{"n_kv_head": 8, "norm": "rmsnorm", "norm_place": "pre", "bias": "none", "parallel_block": false, "init": "uniform", "grad_clip": 1.0, "warmup_steps": 200, "schedule": "wsd", "decay_fraction": 1.0, "decay_shape": "linear", "steps": 2091, "dataset": "wikipedia_en"}
Each number is 500 + 40 x the weight over the matrix's rms, rounded and kept within 0 to 999. Layers, rows and columns count from 0. Numbers have three digits each.

# layer 7 attention output (transposed), 512x256, rms 0.159, rows 76-88, columns 0-255
467521544587485509496565442500549546489564541507514495565451410397508541471447465535511552512516479425527484517516459491531453525535525547475522480515536518498462519469515561558509520504416510551381451544470535482494504485543503512508505458512486517501420445572533530501508526503467504563483451494473524422496489497572493494483492468512525454500534504478499479460412502514467545547459521554491504519558515518484571527475475437534525412506557493497536487491434494555490507518510508424511455519560532465479482507453559479524489451496498515465532527475514478486465519403454517486438540482533575501495457467463493548535448509522444553542457454542476490469492518568546555518458511506470596543492485566552487527488508515549491574483526501509454499425484512570498557485445498
497488478548464448512558500435499500592581514542512456583447490506477492496496470520503530482526442410503464505541499549494587502443489560468498474441527470464546478499483466478537530452503490454467542504514463471500491556526519460518558505456523477533538527457498516475480557512515443534431514461483544468553478519479548459457500461485506480528560540458515507450448515550504465491457474454513465521509481512453493429509537483505489503498464502463504543524504477470568513548449460492553509493494520455519458454496469477538511485472536452513482497432527487526538517464555507473525555494482501554532477540457524539465550579486482529531479507533495504578504469480531448563519491393531480505400556486484484484520498500485503503548500504478594429497528490496531416532456537
514506471547532477517487461574492513533536471445474466502461488422521512547540425481451494563509487527594540518525474522461577528427461488529488531530462422494481461499428503550504540516525531492460442560479495454449526527522513486408519523498421485510551528481522476510544503547464520517529556529493479479507509513517559563496553598494405418500434507501563408494484517524539437534509522504549539498463471468501494495528507495520515469512511502479498489558459513534508502435481531521456532504450474476491505487483595564582427480475521460465498536476518542488439511513548456514530500456505522501481500530452445450484511503490568532556526466503531492472458408489492495480474488486414467492544476498443530520489429467494482521497522498504530517509516495513535513476483532
458590453476525502457467470475523528545465456472450556465532510520463505487545490489500459551456470540522400518494512523535491510484581544466528520501498518477479441567459446512530491519465452496460507458509547434453522482472529353464495533540520502442471511507499495515484536468472474531545425482458615525532463479507514529491458487555592559472486502519469500493536495408578500460552390476459465542537524526491473462391473425522420453511451483490495453492466521485476464528520512505505550473487490497436476458486536494502466518534493458519488521511557473524476369476511501455470440499475536449464465534427470513443460509495513474579547493556599419593460535476491504485463513484492502489488455594502543521483537517445517530496524478498463477521457501580517528518519518
531509558567503493524479522455536454504488454453447518469511525500490570439476524472518557532534415534496550443498482429525528503483533462511512488481530472497528478499532468432574493520501453534454479422480489508504490510513475514525505537464468561554551537525517493459451467505528588466430474545518476534472503488488485450525457472504502515470569555491546576495512511463516513586455525503472533525519502501495523465485421501576535475521514545466510596532441591449453499454536494450566438516491522490560502490512498541523428448476502489512477519447504556495465507468540579464504460546594507527539474468531506443520429520485502520513493461534558452475461480506394534477479521473506510484464457509552518450514533460517488493496508503523490490494530486454464525478561385
494544469511473508557567462507540502408485466518551522537462505439525516490544433461529471556464507516515527526481486478469497493516466502543512502490534503506438531563471473463533523547489529498450517559513545505417526491491491419519488535512446451548471478508430502498440519424491534526517535491509524539498546570511476535495505491548544498436517498525449506495494493489534489497533512514524454506549567494545499484518492480505492495580526504491456492488524537507461555451484456539451520436563418530474548489508440474521514526482501444574494518484476534471496559434472482525518574468500503473488462560437469473524505508446449527550481471575525544541511518485500453486496494563555503479466479495485504446462476543469448490506432520525496525539517466512499510518478482
494441490504500486443535476515402467494530498499436455455547498530517412498516455543489518540446496532534572569554482480507521531507529508544509464535511479469538543479521554550429530542618448495494504427575464469451542461509476520594509509571485567510547512467521492444495503550504504481530493484470475525481482465457534575514554496494460547516486453451498563518439482507463479463430546517426476499565479476480478506503434429502566487521483542461512466471447457614482448538499524536526499544538480503473491536522475487484477508443486505519499436510490514528504451510488566541536540504454472483496529561495521440415557507448441495524469486510547531509487470537497556452505460465552449501462538505434482496532543514526454423509576596477451558551521481420491433574491461
555520547539534519528388477372500520483494444532514529396542459542517549467503490455525480548511472526519514476476571515512539471471536519566544509528479484528480558465512618518507474476558518607492482531476563534494521522438535505493498567503515521491514505520453470513434488511542573499503517438485483416480454475502477563483472516512479516587537536512512536534489533617512505460473467458529493489452489525507468501515443550506498501558486531452426545462509462474435508456548538501435531462527465466529500495484506528511511454524480519438559512494464486492518507478526524528514465470456514485519502473505438393546572471520516530489521508499496491468497461498564474587522476505482506490484443486437485491545488475473574499532524504489452473552542510522496485483415498
511491456495415494453429509580560524498516443483507471464567500560538479520493443548493502522482498529538455573461519513455481495502521509489476470510485474546481521503498466489491479488500582386459512417515526486505426532450434495466514449527509564549406472513526429443485499486489487458555583472481493464500519487512492515466525540482468462463557539460479494467500524424532526532505545480512431457516431487468430434499489493545460493468556467488454533489501561524534473483551519522516534533511480484532427541497515524501493370612505429517530565551513521468505432500502497530471575529487543491517510512482543458490461519467573440567445471504572541527543467560478501496545527427604495468594468538489463557469536545460537520483526510513495499508490526565493491509532508
480450470448536545474481499526529516491499505453477480431594511522514470449497460517502460523480499496506545537429507489461476483507467530505510427474473528509531576550458414547504456567510469488543547472441518491519482536439553521477466513464485480461544504487471512493497528496483592518401468542464508523531488455453488469499507530543450503481501504517503532511446518484476543551553465512548423483450499490508473472550400492523561526500523515504439511565516483473541578447438494484479506509462570501503520461489468534512518506540544419562534506568457476499493505550495476484554440455418529505514470501528528506540497496509501523427502587504442578446497494561492550498488478573439488533500490488472494551488459515479476485529507532495544481472499463524469483495491507
486454538515541492489517498482492547544467442477561589512488588466526559424487498511509537529505518483500544495489543511493486451505471532401508527562517537456513535462461630464533473493500508472505480519579539457533475474506559489462519525505444473604467507464561552497553481450466448484521423530449535580495527509512477507485479510510513480503458494518464544494536504495499479519438472519504492509460536476573516443509560601479493536471497472491554516546473493434474456416517605546450498471472524520527524509527480532487489450539446536503489555528494473529524483515491472602460476474520485469506521531546538442535503479500514502477556568538504519506481477470545506483518424584485534455528469509552438514438546559461550515490495488449488492464490498487515552456473548
526387450503545470490447500541498508516551494528480460476486496572524486531439504501499531484450499492492499450559506495462533537500484545516416462471462435454442517457478460485535482510491491440575501458520538529492426590512456526459551556444481496596506479453484513525548536568509523497467533497483524597490500486476493454483476470466474557513529531547470533518535502498453538505477497498509483505516542415554533498491532486549497500540546481619500473500513499400446564443515512456500513552522503466507494504473526460478494503572534509436454491563465600507447459498505495345554459487468480522488498539454512515523564514523515457513513451454542523500579451465520505519485515524553531470486523510498467532538506500575512455464541471423443471558513461494538554494450421
503489536485507451479528518460523470473461550513413536508464457473538563480538469430477522531469480540477472513514527503527550569466540526410446519498400506516478439515528436472467494475468510471450503566490579435483567454554512550511510581481463451468424452505519510455497518479487493528523446529490515507580473499532533482410532518504519590548517471471525488482466512553559504511483552516533491464541573502454506460538428436551450476529506467518500505529478519527482529535523476461535474538604470541500466475477497500480547407570472474485580499478521537552416490507485437519540520545479504447505541523516449479493585547553504502469551467529533483517563606481586573474509472499482445558495519499539486498489504548461526480551527484494519543533521553519485497464548477
# layer 7 attention value, 512x256, rms 0.176, rows 77-89, columns 0-255
538492552526524575512456490495528542506622540563571534593426503452468528502546488546528575533477519492512481453503464471530533519533549481470516523435535467475490473585557429517470494436527512438507489516601552497537546538476607500500493461468460502530509472557470463430526444553484485556503497472514533487590526459476446484436562500529498434511490470527519455450437557562456531492451455529508554544435466476480477473502492541490557530437468613481492582576471539540534446476454529510543515495517449554483437489437478430532489475436541424539505516456534503542464461503481549491449520423465497544519487515464505505441537571569463508502466569504445509569476511445415468508474491423495507518519507490489489584426580437446462504474461473546567466501562448411529472505487515
550541532554509446503522483514524414500557486544499509498482508456556513481580518508499552540541438515504535490549521485558476504469444487532489575471515507561551517420522471507567485489472556522543540478534449428481438485499500558405506525509447541496506520533568437534531559461452524464469543467576532475450575492478468497472521500405508459544549508487504495473425483537574543491538453462474512509468487462466506504514479469474509533473460541555518506495519472520513468524445525544413547510417468448485491479519478540509514540456512525483464511554496475469554425573583507530510556501538489563495476524494554464569512492492531472554532533464538554436493476550544551429464506613497564483538493505554482554498455448462434496494509513528421500524443578551428444479493522
454507463512535501491514493438513505603572509545435461520544460516520521465557538511487391521437506574513489381495477479593512557536404524452451584503493541504505444424488428437552571487488392563575423458525619492448462580519578499506409551468558508436519528503410539524448506504439434554443446513551570567474439532507450419523522495450469525474483498551464484531470557486551528567462403439454518523475494545586448449523492572484488492429528448554501513476511502510513577453564525542438502469479488502511504394479537530481448493471549546549476497614443515493461471469503365556453511623470473408539475510430442495524554474507493477586520600509555446419457589508474487427498509549458641475503477479552500468355516491558516482535525463522417467517486484595417600419533505
524533471537452449473574434547507483462475510473406516491518484524465498553468539438490502569553527546431591468516475530476502531564492548480481545417541397502466476421652517432426499571542444489446476482482493595545522495455497579561492521565497533537508465509536462484425511455524531464527506526449553546518552518518501473502496454493461466502447438455497546445573491437533489498445538480454547481582517511490450481519496567564513473478547503456500570550490510395558472447571485513558493547504563503547501468576448502536465480473539521524418524532441506450425391501568591452552564488510451512508464517507493405556528459533506532502474508585570461527458546578507449519480477530593476461446469539548455462512419411501493532513462480449499574443557480473511556451553502
527534530496502505475595494489521477457455460591512512604496536437509506486496522478488458462467483534505527439463492503528447545506442495446437510505508528548540555443474488466544517505445561529478486486485476494504430515562459405513446529512537484526542549530530463517459482460462546489468431477502543530495526581496496506512537499476529550490515509494476511506511533514485417541503424494492510500471499468494551508483534524484448471518543507477515503500559496528474453475476476628569493475485461503550485435470565509501529504551532508515500515469478525478474462491409479473477511443537551532584456468393504537525553465506459529569485505533438488502535550491494505556579497509490618536437491448498507468455519447546531495527496515492483471536515507533486496490509536
530427512433484542480429568486505489524580456505542478552517622483432525516529506468518522576465417497481570488536524532484511535557504485570533548494439432520444528577549524557453465579578448450568474387609507523537439598492482501576552440518590506520531495499447468476501493588473559414496543545464435499530508410560461558490519481519520461463588524468475518507472487480458426482419393479495514522543543480556521551548504499505553489535483540503523428528463458573519551410545438494593507554522391468568490503405501567485537524453466472474514472503483572488534580554530574481463588421430512450433482532510486481471536507511481579469473552439535539476443458590515535453466494556582508504474536443489473436488526534491593505504539535437444481464494411471576471478470535
539467506500526473534501443534517536504557442555490453501596483524495471512443508504474470529592528536486561495455535574553505523453519523588507492458424486592457484470474555540540557454560569596550532478539464494494471492527477542571484432573485600509486482482565416476487596547548551540507461506473405401438453520469450536582502534528484497459554464438508461500424514461610477435457445547478461469557474437547470502478466402529482486540493524494456507549553527475421554431461451475441514378566523429409538527497457438502522461559517504494483471526438503540581400534487425518546499536452520551508525440455524486565537444487446531548484448495475502429485520610515516492473427509570471548483441492495430501570497487503553573521408548586509484587518516541534531479477538
510516469434486507470458567554527568561488459527466541534518496536538475524542520503435516537462573564539519476478452464473513517538451495500488511435477443496515475419458373526518537517552480433484528431490534427546503449504513480432520507437511471497477515461560489537586469551441451459444543471513533565492453483521481585487597523452453520516463497438487439485419522472492474500550484469518502400437549480510448448537521511544494544492559568519437585498457521567564421397566481462508520537420471528505460414466448582610492522530491518382464498549539504541490495474554529477494458546496476459561548578424568528450589446537616463505524441485546608471483505449421510503532499482520480428591475448501559452457479540506406356485536487430408476453505507592425454408586443
489448554435514503498522512502598486493455501513516573508487493589487555475458533519526471497578478467541530496482507476503463608446543521520522497446407487521555538534477479426523494505496493427471469495467482535455519506495459557524588562489445494455493438471540494475490490412512589480433526518498399512474559475468550443438511479548507515489542541439590539530521465479536501552581492515481460593427503520525478498484490448536565548539506476487519466504490520430529527581421462481555430464490549478461538534581514483493479453528500477435506550519499513564565552524492484459531475455459515589498530511493500545581474501480514540477591495543531506502547515567548529591552441563451399535499478504405545519486481466452431445544491499477489458457510538475499407468494479
584480503481480506548606501561553542493481482512559509570524547508480506480498530540492530463501505526492459510450423567564502478481463529358576489548539456516414563454497537533573504532506497554385519441479468487543495469509506495418565550485529454495546525413454475576489448498484519510492448420532530457399416548432589480523447494538561533413454517520463492525535453480513463516551453500546449491466538508505530544431524551473484399466538476484492503524532504434438497455505513498499489487479557492497540508597503501557493492482468522514469556550487409484548537513478487500490473638586500569499470477510515494537517471467544494463564440569507477504516475462542576498513504430446465490542442510513551514422450579496326517469548498514421529477555547476483557487524496
594378472463456436479439544570570467470500501506471532513472560522504535580457493488490535478455446542489573497473510499503484531541462510469466439438470531512463477518553456503533476506503509440501548515500512565578537565600479481403516513457493496455509511508501554478541536553478548515544471485477501601521528543417510562512571427588528514590502463505494496527591530449495521490440525497555517497452547454432440561420514502569551498467466521561498470518540554424501495543493432532508502557502576555465509534523506508453492552582563516443450504491446571450465480467539472394539496550520477536443503519558445471466451599445499469501524467482494493537512451516481469506549413531546500524519419489421452498548529574555408517410446483472470550540474517548433523502483411
483477516480534501492499561463488425505486545584456450542503448488486450486501520473432534586482486520432466368473431481524489529478430507462454504477464496530498457484529430460491470440542498517549582452443563442512474588473565504430492522540458463521528458527501460525564533508485460447476426517505611414574475475471482478460482473443495488564653573465457512482403542492529544516485439566515471493564481478448487482519475528580476483487620432631468542519588485438540499469594563495480548515569440571512505498440480498480569481457501516513527532521528502573464493460552359467488519401499450493524499483417431501573539553483466493500462455456490479434526537531473522439492498494479500475537517456535554545443566537466596557519491511531498541548447541461494555487470552
542464488511462495453507518546462544565472513538503563483609413554507506449576518504467463467522535551498464467517467461519523499521457484516531449541446496549432502478537484501512493507564538517394490530461588520499476556514448512538555549445513495426525489583582460540451406506548507553432603521542467513495490537456452444427489515462493540500451560431399548555583470473463556548491540542446479442449448488577480455571548449425538496504485466518541417457440481536422503528483524493486462498469440449519525558528517545481461501469555571504436615543436505477493406513444495488473487409537455519502459495537484501588575453520520526529470458556494542484433512458504502564546461532468487491466501505503582502543449544536512548517529550518561539459419457492526449522487495